Weights of a small transformer language model.
Size: 26 layers, vocabulary 4096.
Architecture: learned positions, biases, tied embeddings.
Each number is 128 + 24 x the weight over its row's rms, rounded and kept within 0 to 255. Layers, rows and columns count from 0. Numbers have three digits each. The size before them is the row's rms in percent of the matrix's.

# layer 9 MLP up, 512x128, rms 0.245, rows 74-128, columns 0-127
094:154142149151092122148152140129156145150123166189129125077099115126129110151136134105108110126131142118146140127144138166121088132094134163101142187166083126140141139140068120116128124146140165078111126148110132117159111069095102135132128146126090162101132176147107181120124121145142130110152141148095144096096153136143157110160143119129123151118139151124165138144173168141149138120127
092:101143152127149138156134122108096094143129151139165162115106136133128094138119108182124135125144155132151103138106119164147183178160128128128136157117138135138119128133069109133112152102116151146174123117172144147140112079121123129127127131164169127082114142118162112179127129097107125110116150170151133124098131096100119140125093097074091143120123107153125107146138151107123145203134
100:149189152141103113146150131129138126170145102124113136115150111154153163186140160136101136115116097112163123135136124146127145131157115108198129083113107156080098111097079169128120142102130113142143133128100151127124131115104141102078149133139131115121146119100148136135121089129129146105118101079135102114058120133134161152123092103137139169119116165117130137113074122147123108153133
091:106127120073123137180184145114115126124131125163171139097130103146136163171152103149143153138149190147145143134102122101130166115142128165181133151159111120148164104131152123097149120090118112137132111179116147137139166125150175113106150121092152093138156135130146173107128129115126098135140131119139146134115120122099099141108121149107134132094139160169131096181156119152154144150124
102:148148187111124105088101121152104170136125096162150086160087175145115147141151102115152145118148116138113128149140128135129114107110138128111098141108172127047176093130148176130121119180099133105110080149103118119167127135136120128115140173108134178114117152134139138125124115169137129139136108149151181094113129092110104110145121136105120116130133165114118127105115114139123098117115
095:128117131111110137138105134139109123177124158102157124153116080127141145101146137101130173141117145163104129116152142107120151127114154141132126123187119128136103115131136082141140129121137159172093111103076122151134110105110089137146093088071124108096117111137167121158172101136150147099164111103127116132147144141121115160149120129125171172125094138150139118098129180100116077089093
106:147098152140152153072101137133098149165160132100128118104101103109136123091130141123164132136179122106126137119128124136148134132142151141126143116145148067128139137147153098168075106107172127102144112053126156153099147114100102096103130079152120109088134127111127107125122107124100139117098108151086066123131132144089114118141114122119098118140123114160132074115097129118122100132116
103:110133109157165156106123196113139123144175157138114093159124133130116165132126119134142112135108135120106142169147138101134109130114152109147102143149110160122155156096139129104118122125117133119107152100113122082127094155116112105114184089174161174165136131136160134170081093102159133113116155136156096111130143112155119131123138109141155138088081125129133138143160151124176074101129
113:111125109096139122127123153092117112108122175163144161118090142132128093114127113110111119115112100148116108090151117086117142111153112164126093135151120100118117102121106094123114095143082119121101100121156115077136138127165102171119159101175081164135156143173142145156133107113112149111116149134159097113100104162132107114129119114106125082124102148125123179166089142096125171099110
098:100153166112129158111124147185121123109087120092104181114154145163145110185124126128103138115168112130117102171133098148087074104142112115138096115157115061117137124136150142140122090123148140116134124144126170119150112102151097139103113168126131123112097139120119107113186147138118155131129163169105156134109117164155111159115119132120099176151132118110114145155114162117140134127118
093:129085123122100157115097163094145130088138171139167123151124107131139151123085118152070089094127127149134148111102146149172111137131125144112152110123119144127142123114121103162095140118115166100164088104127114159195145102095106104124120137140132125111148144148110113117127129149121147114128112170135101082116108066087091138117113151163135100086125164146150134175134134153109126128116
102:122130154149139128088123138083101108126128157109095135112129110075102158156119137113069149180110155135136129116167095126113154129129162113091142138170074099132115120123190122138153085108109114137119124119135150145138081163082109137136138122123096150153076126114133119132148135164147143115146120172126101144116159164140119186154144114168095132132120123145095152160135132129121129123128
099:142122106151085140148133149146135140111113142111140148144153102101188115134121162135166127101123086110155081145165136125123128144118087139074153151103114167129134133090116090143130096098086142115139109131078127134139113119155156173128112124134193122156137105129134109079132113131141141111080166157160127175134117146140152134129129119101172124113123122111149121083148086142126120159121
102:099120118092135158086135143118121120144143134126168159096157111120158159202144124097135134141156138155132143119146119110137128124123090116136127130112100135151135122104118145148104089120119151124127114117143121145126104094150090159157118140083105170159137104146103141154083096145152144127149094162119138132090124159105138119149145102140163116099092156128086191072128083164114145118101
103:148102131079145145091113150144155131107114072137120154113172139110115140161187130121145079153143143155153142110132128181136121138117110145076135106129143070176129170139138129152091118147121131150141135128130163145126121146097111125128123176137118116119178126102102146133143126131081161138149117121162096112140124122110149102064133127184126133118134076130118114149141130117113106146137
098:105106159137097131164119158105116142141128089119143144128139102117107119155150127138119109132133125091116104136142108166102133144119084115138142118045126110087135152147119110087141128148132198127132124128158112084109154182123142161123154140174109115123138106134173128132131115124143114106146195168168109127079160118133140096140142119098127147101108115155149094118115108122121105167129
095:136137096107115166119119111124164101123114109118134096098147146171146116096172116129090129088089135115112089144119147145129155102116154139137145113083122107096140061124164161110104140155138135129133105105148151130136158133150144151156054152139126171147157115133115137108122145141124122112089129154184152113170136149146098098110134122095136168138148136136143130094165083127154122141145
101:143112109137125114132115153120164132167121106117134154135128173125143142116126181148132121158144087103166130128131092131176172140134148120138171100090165117131131120133102144114128128140135121144127115134110094129124183154129094153133068161140131132156120143154111140079108091137133174136117165132136115137129151063165111095148143153148120140112136175095112094148085090096097127115150
095:108125090105096143130114150118141105092132138118105147081112087095096152131108135121153116155111125114153111153114133140125118113077104122140178142169108136105105154125114142141092158118115141125122129095143161136132146134144132200107157116141127132157148133176123149151129119094147134082110097149170124158098145159150135129125129107155131125078162150104157076140135162123188091114117
104:131112140181145105097114112161120114123157134153080105138137104150128125142133093123155179130140149118087084147117116142114138131096092144141121166089115126116144151103123128164115090113076145072170113161125104097164152090154129143136069127130121157115080125098116109173102110151116139125147139124145105124132163118105153130172141100106115126117130127130115152117067131132146148135135
100:152142117114126134144111137122145129121114145092126116132115128084120139093182156138136153110100170132105107154107159159092121140152118133113125148114121126160151132123141097118135067124124168124129149095147144135150068137134075122093112175109072102155155116148145102142179147136112141129136110161108174133114143190122120131145105117146123134114118099128150081105130091143162112174150
096:101127138114116091141119108078092132093113101108143127145135120107093096143134133146130136109158164134147089140128142091115137124175127133112109124177102144116175156080112158146118142135081166118141137133118097132115159105120115127158127120128154161088169101146128111140133135088082130092118113166151164134147173136119145134141121178159107108125136133140120165185131157150147148157088
100:137127133161115126116137125166162121136109129096149134130146163134143114088147148147115152111149163136111049137131112135160167106128094133169123150117160077098132111131155148150118130135155150137132121117125120168092119117142117131111133135156153151142141141132091176161144138074089151170160117164141177125130137090128095163132138074108136103163106087147141136160145142160139127114107
098:133144099149075121102121140121115113134139132105135114113109160149154149097137147156115148060132098132117113072174125131136170162165113145098138140076110101135117134088135115107099110082124109109146178130142103116167124126122106117111122143087159158171115122129137122118097101100089154091130140146095152148134071155115138110129128158108121128144118143130152140148114074113108154108146
091:135159121090132115102140116116148161163097105142153113154097128147106157150169141152166179111166137102135112144103168118108130153165114100124124101119146094174121150096103125080135130127116144126187136131107104156114095103104126110115105103102115104128115123085138110122186108098108150092113172126107137147093149133108096139170120105130116131149085114172111137142125108122121107130161
104:117128121113087117098130153135111152096141098093096158135160134087155113118154138133105110106158104142093106146147125105092092128189121129086143118112126100152162136140180137149159127122135118142137106167133175112177095129101126118151119130148104125165140128138149098071108117121092154123151137144151167112115105118128137108150102142177093161169093138094114117079123124138125143122111
092:120096147120157123104111116154112123090126124166134127117114111117139116126098167124102133152131115094136129120138169152152127094067165138129130105125111134113087135161125137098142141128079096138151147139139168097127130112154099092153147129115125172141152147145130120091078130167157120073115143147140134091185148170123145140180140136128162172122110100122168135130115090124093098151145
093:167113169134169139151096169128136092130154120162155115127121131140147147110163152138132152151150115100150140100126077154099150130112146141129145169097111106110124155107137153108144137177113125154104107139184084125119099142136100114153126171137124133111123122089130089142152166111138099133112120132119107120078132123126131137159167107074107114107141133122138123059126131066130150152148
096:157148118147116124126145119110139158148110103165164129123128100085133130140110115179089130154176094155107124136134054135129149084107160111170171107123139122122118126132130162151158129108095128120117147080133135121109130133133108061080113122096137116129132136094112115098119128137139154128160128123120127153182135112109174107080153112156138085141125131116154150141154110163135087125132
104:109112126108075122119167088117095157132111125133133120098081091134107133147138139119078166129096189110137098117101155120099174144164119142114126151117129120156125122144156099123111106109118162088136121190159146096137149122122160085102136121112126129116154125121163136133113162105154131163105086146077119163095164153117121109161120104136109095088129120100122128115146125158138150136133
094:093098140154126104102114121162138107146122165154093104099092140104178113136141134084100108155198140160088130145147116095128164139163135138139088138103110161132148141072156083083155109133138143161109099150120104115112125141136129094145124096151154118151141110133152139127102138129110084132125109163117134107141145105135069144150120137130118110086124167120113115139106119142168137124144
112:119163152122114116094129158137123132135092143125120146128151079159121139140132179115119134114135143137109099122124150144128108140108121106125132113103141146154140104126145140144123124159112108066147151157098099114174087100085069103114139184128118164121087134168116088103133142111103128116145125189124074134136129163155159149125123111136089133102160157136116123176160135119174129104112
116:117138194123120129140152159134127103145156144146143150182099113179112116163128127118125122139122113132124099121141118085141159093125101145141118162135114136116141165108141135132097129134111104127165108137110103172103137155199103124142093120172138117178132120156135153090111137136132125128150143150150125067093147185129143134114106114168129109099125112162102142109116108161146181142118
122:123143119146100137199121086124108125079131117105106142128126147128129091135175165096113132122127110110100126111144112099119138133109090144128085117104134116096157150085139097129104137139148119116155126104119140124086096118148081155163154146055098100123159153092170088103105096122167128116129085139106100121096144160112116141111145141147117117104130140142150112133131100165120125110153
103:073144165121145131161165124152135131169131131115166131132115137123140080167176122146142123111150147114089069150142140152136136121088128144110143099156131168097105150124177125135108098109125124138142129104151122147089134133145111135155099137164189143162151110136118129110094131111127151093177136121134151105107158099117148144176156149172114141179097171129125121110141118143138137126124
104:103157142118070072151190127139119135098126093110122097139168152093118125123101147099089171130102109108148116114127124126139186135118103165134102156128161104088110142138134143113104100167130142109122129136136094116115119112124124131117106123151159131134120074147130099121115098124122124099166147135122070107119112120174142125122082122115140147134161144124141125105152107133140051108140
111:141133124099118122158103136130096156077094167108153131086139136130128139134119129128078119115129131077157123119147148098127173092142121186089122127126112135128169111118100119070127100103098117134120083090151126118150117128107133126116161120137129153110159068159137108131105131126102137105137147116091121131109093153135131099083125152126122132152149138139160138144096181130190106164135
108:147130154153141143163118132124120165123126161130149138159133123144143098102097128165110161137162168126180112130093121155143113167117086170097124123143111136144174108114171115144139110102105102094112145140109148131169165147105096138117097108154136114121149112175136133098106116144125137114136195139156147125092147146086126150157123103106128102105107134112143067129125132158100169098145
106:187119080114137181113075159085123136169119159111142155153137140132088118095172138128141111134146150130153142058153149147122156131124091130136158118105150118126132095143121137140111131126082084164140139119088119101090116137144130157141131139174164141130092122126116145109108103077126132119129150128076129106166130132155128148115117124124140130125143117093120092124126163115160102124162
098:097124116129134102170118135137123120111122122106131131090125124142160176172162110090116150156183127165128137118099151129168117180139128113079106131152157139168138128069127151142126124154108121098132102122149118151133130120165114155111090119141102178106128079163122122121135122170131147081142125137138112166132135105141106172105165122148154085113132140135132118101101139142165099091104
102:137132131071104111101123140154142112132106102156144177085150127137153141119125136127105119120173134142085112108111136138133115115094075088089121118171131138123150102161102108135126138113140138145118131105114151142113154139108167113087130122121114137122065129136126148151110120165150134114144121165138109139129103169137141115085090182162130140078105149076129095138137137096144064135130
091:125142090128169170146073147132127161118106123105126123158131112142137120098106128082153149123146113142142133059158161151089180149127135125119102154108154131076137113196146128138094128166078135137116131121123115109131143098145106118114124148138139150103100156150147089130102119144138127112140125133108136091136143173120124106125154157122133105141080134191122131127084147153125140157138
102:126132168069132106122124095163115138126139136132150131111142123106192131148106136134126114094194143107120152150153130107103138104128133122160121148112139120141113130094128115162115119152102135117166096163111135124104103113140132131128119161117125126094082158130087162101135125094140153127177133124114141063120107165158164144163092098129120092159082169160148132118116108119132115169150
090:184127125109116153161161127145125098084098155156168166119139107138130157150115117142156140115146114153104172137182120098111121144133083147138128121136134141132160099131109104131136109130177131102123173127146112088112150160111130119130117132146112119145106139188146168099088143153145111163149166123146124132101156166085165107120123144143147113118115154103117131117113087117186107116093
099:114104128101124125108126106169128107147147156143101115091106134153120154134169082121122092083107141116107130159119122134110131164131085136148128103051165122115117109119121091112110131100079091133130168115098138145096145143139113117128120130072121104105159099142109109139125138164141174132160149104157101127123153134082161106154106140144132138161165090174124115116148101165124131122134
099:149193111128109154149144162142078121115179110153133107126123157119154109132158124133062130096150161117146132109086128159151118181132110117129127148120117105134149127106154148099055142126131131153154103144102101147113139114116117136107136070152135119110143127126151097137137106117114157099144126112119134127095158125156122130160072109123111104120166091127113160148136122088154138085148
102:103123154096163164129104148116071103128160143125114112146158141151134150129124159091156117129122111061108102130172096107157105134125144146123143097175169099104165104155152111134147120141120114097114129132096095172146095149136126168111102153110130093142143121130101145108129104135108108153142135106120165074108111138162128180118150089101125095146169124111123140119118102159150120123129
093:146113187164108143120143151170160073144133100107144144131160142153142171132161126129134151115157113100126115160110149159107121135126134120189068123168168125108139124103133111088133104132118160101139158168139121164120088148114141153123143144139157146113115117108118129135139118088126129125133124107158126137079126112111126165102152134162147103153117165090096166107162149146098124130090
096:133137146114154125104112112136130136114196142146102151118096139117147152163152104072127123099095166093123123158130147084184151145163117156127139150145127146131126122112132114137130140140129096083153132147147155132187140123139155130088150100139103179146073113148104133113150161153160155131119137129094122132128160143127147173118140095149131141110161148148141111113098141172171113094139
098:101117142150158106125107135179115142153138100151130117144148135105139128150143134139093101104131145089117132130103080126135136111122120134141104126105164145088098073122141190158104160155162121107073108110109106119129149123093048130104130090152117146152148149158140128114122108139128146095134147148153134109131135170127111113141125114138088118133131149092184128110083101099121125109169
104:177124153174117164120151142086132147136142143153084130135110089111089100119087159120160150140097157146134113148129152105141121137114148138123160071092141168130123106081120092118165103095136144135125116166131162152149131160120156116156096137092150120115133137141149089125132082137143109143139098147129096097169146131104162126148131129134173161125096130094154098131129110128119078134113
097:106137118137143127166132133170130115116111164140154127097099131143128108128136126159130138108105135164110111100088148130076088129139105161124094100125085187137119156139087112078111104129156173124176118124113150123140128067133132130082116129160150136054134125114118099149114095116136176106104126114149130142119132129110108118092132142148110123117153114099134093140171155170136125138105
100:108151134120147168116152123135167142118134137154122131076138150095108103102137084152089108152158142127164104125169117102104115142152091120125124155097116127117144100101143165150122114081121156079131117133140130134127130104109137129126144113106158129082159145157133159135143143083114173098115145105126155112123097101115084141127129120135193099147127090135116159128112089156124202130121
108:153149086131139132135083100148138119146138130119119111132160149156133142154166150110124104145195106086085116124144121110147147152133121130132108094121174125144148154132121089115166121088110115125093110096115170105124130141121068127088114157120120128153096131110132154049128100120131118118113163117126110097138137114139148098123095111144143127123167101095122113174096098093135146087115
094:168146151143102153125130133116161133100153100192088178119108138155121147084146142140152131140106153122105105080132122106161129129116133172091108169140132131125145093170127083118142110105131146132110132151104164168151136139162120136104125153155100093120144123126128141145107125121180107144111139126131174152078099162111104132150164121150166119165111163134119123142140157135139133151083
# layer 9 MLP down (transposed), 512x128, rms 0.248, rows 74-127, columns 0-127
095:095127148146150097147166173100163143121084123127138112156085144161186168168137180131103097178094156135135131107161155129110154138151148115127176131151092090112157095072102114154151128127097168134091143104113133150143128133140177115106097134127127143159115126111091106126149099115132132127124120156140123121117131145094144108134125109146132130144090100142091122146121149124120105118155
092:149127134136146142109145106090118159118156108151092145155165105172080131118111118131147168110134096087146112171092134174119140170121126119124119149154105139129098128170100115078099135110099133154123132128121096114122130146144150114102124149074138120122144102131107080126156090160101101146137143122127122140130121142131151106127093126166111148169152122115066166131106126098170128079144
104:089148128121103115130086092145130135162136116122110127095133112126121113133172137085175153125115165083105146079138177129141084123126141124108104164120162117120107087104145134138081147172108140107124143103137115173136165101112147139139179118113123146132124151126143104128124087111123163096114175133160123153152153105133137154118093144134143125108144145147140138135139117146095171101063
082:135125113153126147087083110164081106144127117125137101124126140199117105097071130135150097145134126133138131145133137161118134098130134093127141113124138136096109134167088080144076150142154178125144117114127119092135090121125067150142149122124104141134109136128075082097107139137112107122108110155090108125123130143160117138149099088110134134107128115084095170119088111127117123152139
113:160115106184161124104145141139082119120155094194141118127136128167124144123133106116125124139112101119117122095088100113107099147116136156086060151168161121188139099108107100111172161132100094089114137112122129148118104131157134060151156152132146136130153112114116113127152108128100150097102111114090128136127150115122121103116110127120103118126140161121127119117106166146089134139121
085:135144123152159121128131132121158131129119076172108116087104156123127126114119131140128109112150147097096115177094105133098148157154124133114098126112099163115138128134122166112106147126101115095153119133119137122156142143171162113165124162128112104140140149148082132076128128162092145172118126132096083090112107165135160087114112130094125088160164080105099168101118152144148135138166
112:126150104117108099146092106136175121123076096144142085113146148162166098135106116170137112152115136171133140113070133141101134136118117121119121150113136137140156098107120136131177146141098109128131139155067139141142105131155177157095165149086096140087128132150107129125121117155159151093156143101142147157145141107143122160132121089168133130084107155120129131169146125075131130117122
093:142084165124116162093117133130108156103166110100126138120119166141092175161131102105083131125174105092136167141087098140096121123127129161086097100082139169118170141134150129113115119129121132113141123129142158090122127165136158087144145117146184124126144084152123129134141159137110087143142147140151151149130159127096127135130141182116141156130139122111141139083111082132155134135103
102:164125114130130150155141134114097146153147125120148171136159121099135060096153110161135123125174128148161122112081124114115154161153087101132163098119107125151129135171110137100141130155119127131089099117129109125110120145158139192136144077125098116160094148134109149111133132084141149115145150093104089132121145111081135123142144145127140177166128124121120086100149177141162119126123
099:140062088151130120173117149115111086127150101182131101078120142086099103119108151116148115124133147112129102128130134138097148146137146154111151122108182127147144147122141108096073186107144146125112157119141138132102120146108152131149129132127114096096127127139131196141082116163129116123118091098147102113130136115120159092108114117152133159150157120128153152100113114154088156147100
094:108109126134130096161148126124135133121148131108077129177164115087139164133106093085127172088116103138118096126146150141141160101174117137130102142132112137111066138154095144113179128140161133125154143102142116092105159113107118129131120136161126118162110129101127100089136150086096108179116127129104145119137182106172101087119131117152149126132128081117149179129133128106114131115126
100:153149118137101138118158155139129155110101119120168144119110146131092146111112138095132101143123194154077133114126147120110139114094118104132115111116159126198156127117096117127086127155111132129121079116136094128141170134116119127181119156133133138123123191148119189105128147064158096159133162094147113131134108109128136100117171121119155101156147137127106111146128117143142131125173
089:115088155123088140126155109096135129120133156140122109121140117096112149178144076112128153104128115117153141144132137099132159098094129142091147120107153146129095152115090149134128123145098166122134121155098143141092079181181138137178114130145150129100122130149127106135133143169158143179160152100104136159112102075141084110128116128123128093151104142132126157126140080101115114167148
099:128069153116156083172116115099140118117168098107104109104093085141153151085108136149149159078114134088147101127120125128154104094117124101160133129133124134140145112134074138155147131120144122119157116133099170166114121125122103110162162129157136118081121118132163104063128163140159114129106117113115120130159069107148152145107132147111101150127128129116131148131125104110139155174154
100:107155109128103141134137126080126124135117144094108112126102155125138121089093133112106172157122085078117110142130105100115146133095135101157130119136128173114085113126117153131115132111136142091129090075129164131083100151113164101137134093140142128101119132138176122153146167100121113123126142137129092145070124152084089122172118152100178139134107147137138167172119096151138129106150
090:136115144138133138107135099137144093112158129182144114150154134139106142167114179136186132101125098122099172150121104141124085147115129158106175141160125165193133153107095127143136141127088142087148145130110140148152110111116135114166146128135162119147122156160092158117157119144090114110149132058096140143153113129118109119125160145159147153111115102162130123098147137126122169116150
080:180127132136087118128146166089093126112152143106099112132124099124085113130113109112194144136162140159117133107145142127095118093128135112083114139170085129162106132097130087158129118123108105127108094167112128137135107120158148088106139082111149131142086153133120116135175125124122169150081142125158096109123119154154144128124120143158150100186146126172129099129108141094115125119113
090:101116125089145165161131126148153146120143110111158106098150094171104160127134097150134129084155167160083101107127101113171109075101117160142114134085101141061144108112102163129107091110163122146114132184133110125139097145131131172134103104135135128107123100097131098135136122133145107135084142126143100099132136134121131122135099103139117100136125119156172119156174102116159128123119
096:146160162146145139098110142165121086127134090159160133088119181172133123152094104131111072125130175149106176147144110105161092114132183126134094152122142124110131131116167086155138108111074118110117155107134103178131150144143135112160124113133145112119099120116148139140128119110134127150130170137134089148131140106146142112146150128124137116147092128130086127068139087155142140136101
112:115132116128138121158085130137127141098138150142128114119145196115162116118123178143154147158126106178123127157131120113133125110079088115102139085156176098117129114137130129124135149183105101151134172108088127135108131112141150100118151142115085093150112097115149139182127137152151141136187130136167137144114082136122123113149146137117129075099141087135146102152129147103083131134129
094:147142154091114152144139125163110088152159101173168152092134153109145130138123160109096128148116144102142088128092141168164128169095079109117121146100135159125155120118128106145132158107095152117136101164150144122117159111116148122083126155106130079149106121110106105085122148169148158110102151127166068139140130122124161113154131131092101147138153121138148157152155126146090118120140
101:123136124142106129076176151138135153156144137155139133096111158154111138121149153129119126119155149132163109137177137141193109161180153088124167105099111115109126139111134138096123138109154104115115133099113165150140102104152142122125078076107087119145079102131130112122099117152110115163123128099155150133134168110157156088110125112108106106179137101133143135142136109132120183119153
094:097131143115095113165133134121134107134160099142122082128131090148113123135172132143117133112136105135084141106091148112088129165118140122091080106113104150155137130103096122082150109078103129120121157119142115135128126174120154114129097143142072084136077112147130103107151132151147108130127106131069112147109193132152107099120090154138128132111128146112116136096127145109185099119142
102:111158100136123170142131153143149151168112141115077148152148129162133109097110107109133141089175140142107103156135125152118131135127174124120155137137100122174094132105145133110115140093135072107089122128123137130153174124107162130162086106148126135140141118121172058130141142105131111168141132145143166142099091113110164138079149141107102125153100115126119120160141113126160119164172
093:154092150110093158151115180109142128107100141111120111116128128099122120140134144126105104092128108104144139172148078125219140143105118106137140130113138140080156105116142110151108172121108154115124130110126090124166130113093135102092160169138156146120140136111136144120072115102147119153114132140160114147104141108147123139099124147076088094154104162135120162137163128119136154153154
103:095134142139103182113114136109123168060130104121136095111145119119145167156123135105149163150152134108108112106131075090092161105135105120107084129155157083140136116102137115148169152125131111086175118111102145093131112097130126111170131122132137132167112128136176141125126151093139128102091141104115132105132132144160162117124143157162121078132175113094111105126130124134117151104104
093:180103143166122167128151109105144121148133188109153123157139121112160117113057121120145129122121158124140141162119164135117136150115144094138138091125095179114078164139115111116091141098144087128161131172121117163130125132139116061145163151122149137144168143163139115095137168110118141156106113134152099119130146130152096116105132112111128171143141118140126150152096133086124123110138
085:091148093109166137105149106133128156129124058159105102152108105127121131134109158129128139131080113114106143147110108125135080171125135147171127141093121122115115144144124080112159135104128126124154122121116165092144147112138131095090133106125143085110130119123168135174144111140135133114147131139147073146129122134087127146140088164153137177185164134165128132199128150133119131124127
086:143125124103101140160131098119116141107094108115097135123116100160143112139109122106137128127115170098130133141172120121102089155134103129113110146093102112094133089101135098154111170059168090131123112157157125070152164121125117172154143143120120136091128097119124100098124151156169135161114084106167169136105157137149109122103133141111126184106122135134106120140163092116151150129134
099:122145146100174132145139130126131151140143093127143132116128111159143124110108096168110124108098103144127164157118162147153094193128108092080124138144116147105157164118117121107124106081134101154123123167110123130126098112119132102075133110142138135129118139112101097098092154145172107101146179128137140119106182122129132155139146139187162137123139062133132152132137117172168147130138
087:106132141104157149070182173162120131127120111122134117143140117154083124131108129147111100140096094141133166122144129138168089135136173114107123136093134131148155113123117126162117109066163126126136153111132127134119101135139134195149125138150104142143088122137090154085137139102130163084139121106154111125116189141143153169083153100100139161124143106144120135093155099130115126140140
109:155153148112120125105129135132126140089096112091114160112147116129112111102091136105147054086129147124156183146136134119129101140098106124124142092104147119159147154119131079164100145094139094097162122105108112155086142142126128135138131165145141103113113102124130121136126145119169175122162172127186093138132127116123131105160097117089144108117139104185094106126153112140119139107150
125:155108137059149155112107153153142122118123116110131133173124147158101153136175078145174103112126137107128133138120134155141155125132084113110136124158099148142174163155123115152141095126139167127143158132115164098153127148152121130117106155120118168109135104138136086146135104147097138153099131097145143113171129145095139170119149158150095138165170107110140124108129183143112117164086
101:153137149129095108158136139127125118132123124107092112119119163150125147074145120093135158090134141106107165122121147123131151111123104120148144153135096114120128128136131155141113156120133105149168109150173138141097101131166120130147216097113088093092104069086139107127153146124140105136114104105138101133084115151129123152126082174162121078097132129147102160163126101148135137147121
111:102162093133084115178092127164158135125124086098128106133126129096158166139114105131133160109110119096122112073107132177139128099081124103117122127135145158102133121089126161139096141165119108103136143136192160116133128113096124152128156105155135129106126093143110093152105147111130114084106108193119122115114155130146119109128145134114141113107119114151121149147143130104112104158192
110:127089128077134157079136151102096141170145072167123104123164109122089105133092093132107178165120125122112116096106112115128115113136157110164116139126139109147130109134104132106107164139122132181153105162118151118144154089165169124155105090120144137116108117074120133100161137132081140138110147138081130115161158128136147116108127132156159120135103138109155111124138124119147175143137
141:123095123133169118162131109125109108082107140126176143101128164164141081133108159128104102102129163129159085120130122127084150114131144140096152129141115093086119096162146101118157124097118134109151163097113126149092088134139142094114130146144127135106130067168147122110111112098118166141135156143107145146127093114158127130112126184104091135109115105126086146152141141091164088126126
102:130123110127134108138126085144110112153188106161128137123075148134095126114153145121106112132119133116129153112128121103119150123146158126159137171151169115128090119117068108100161130151115174132137129097131133106111121121109142127130100155108113142114085100156096101144125133081140178135120077107127134176115100107151122101116163139085161112110129151139145195126086134134092135160153
115:112145076120126158162090102136098138170134150090137143123152111106097149136125134130148151131092155108139108128119160118148135111153094103132119138136128115113139070116094139146145103090118087083116128086109094105141148150111131177142093143144170115134152123085174136130124128132120131113108156135101164094120191152121108129106146135141154130138109070166139095134107123101105158153110
098:111128148113171110116154100092141120135108131152187096110146144120124123125133126154095130108132173182099124132151142161109068134104124103156172135090156140107083107158095137136156100109130121128121096158160146093120148117111127121158120102170154137122159109138144127134170082181167067158120129109150140107143143129134143117127090072115101146116125119119112124131121140114147128124133
091:115138149125106132145118138087159112182126091115143116122117117153072123153159133125129134112107145149125166105139096093091096095145129112146146127113153139116091144110130112109109143154119148119116118134163166138152158149146118152150125152136120107115168067176129124081180156124127125110139148114108120133101116119126081106101169103062118137192139117131143164095108111130110135122106
092:158131129148119082132098098115157099123140149128115096105141112103111143110120160125149135107124124122106143151093093083129128143128110113120139139138155122134173127125077145128141109102097113098194116114127122087114137157163150091154101159091143137107183102152093127155145124137119122090122152139094155128102109133104090111144133089175122191136144167139116107137091103152128169129134
104:150086114135148088130092190154149138131109105140108173084128154176147142186151168116149122093135104111123122161137121143096110131149143098124107132120090144158116139088115085123155095119111149138171142131123102103131124114138116109090153159132106120134139148159148096088140129091144153149154136099073119121113140123105157131110144138123138113164111104154187126115121109115124160120145
086:129137114138121096123115110097164105172132120161121122101173157126117120146128150126154080151139090127140135116103149112117108094144175095122132171118100134118097110139102133131142136090099131137134130141134140092110119117122176112175186130103143132106121095102136121103151152087142117111111107136106117161138120115159109084099151140100158141119116175093143135151130183074116147131188
105:102109120127156163134137143108146116107113104116143100122124154106161117141091141067138173146174116138131129098163137138142148130138138156076147156160104108119111146117119146121119142153162177131124130119125113099106137112107137145126114150170165177077115132134117148118150069110093099110067113135109145130125117147148095148116130092126122115099101186099133139177129139094126161115123
096:119106110095126128147137101084177115140149118174138091150109122085112145159113097130116110092123105130115191189106130113153092076149125127098144127148120132132140140109082148128118169141130116107134100136130125105136126133119161138142090144128128147134091080120121135131122171104071115126156136145145155151137113158163082075118147127106138146128126069148121119107122116134104131147097
104:111133183113100126124137119138064134145135134120139145158116155084103116152060137138162113184164111140096086110167122152112143133151133124128108129159131111140089150124149133138126173104148154148170119119120146129115137155130159111140136109153128125160158125155154139140101129134112107071140119101134101154134155141147108126082118154086129154092082093145107136119128112145087106109097
097:147120159137107135102130100120115106079109163102084115096163128178139103148120110124178124157109113129147150151146111152118134159114141116115110143146138134126179137152105160130115120114167091128110156159157130106140098094122137146143125161137163126147089107115106108081117119153170101121154122134112100145116082130082150153108126141101181158107096109106112110134147126142153154065119
098:154083099157106133125127077069122096118105150114124124137152075098143110078102139128112123137145148156089091121157095110144144125115125096178155118098137112123101154115121113170168126107122121153153082136127133121143154100110093120106131112147128164140115133170095149148140120128143121139173124097103154105179132127165130150095150119147144106120104173127160080144126145107121118115133
093:137126121114096127134153139158108146137143100102097150125132115122145124091121102144132109114098162134136135117106179129155097153110067172153070146136122160140113109130141128150137120139128095162148161163126126121096114128138162171156107091118169169130142125090097080086149118105133154122115153091105122154096116138130153094125087170145142134096123124162103092148139103151155151157147
120:115096096115129121135086117096102091089119098149163096116117129187188108106134105147134127106105140092107128099148154113100113124163147116132136114151134137125142131109103127160076128118164110092110115111166087202165124131140121100122139138108103134165131129116132116128163152130102123147139111095150132160125159129127107164096120114096137141133116117097122097146171174173128148118115
092:146132146109137150107199131091145114135064110090151126143093117140093117135159163095100126116103135181116134116139099143114153107134103162104122128121148125135112139116115195163097144085119132074143100132117103110088122115180114114084098163152138134151152148131114138124143101122110161158109090129139109145177149131137135122120116128136139123148147077143132112135098136095114122131137
101:143128110116126122121147118149114154093103118120169114139180099126113131125129130123125145144161122148141155164114170098158083126113128177108127125096110101117095125127108110107135102084165082157131102114083138161140098120120107135127115116161092095170127127106126155126195094181115115147179148130160105147140139132113106149149171150150119121138125130128124065154145105106132150104120
104:149097148135146144076138119143107158143151103135140171098092119121108170114102126141155131094133137118112134096112116149097113100166122112127158174143070119146124117132089130137130112152123111090146124141164091122122173120149148126124116143136181120114147119156170122149120084133140122158184166163129135098135153150090106162152159113188118110123071123110145130111147124116134144148117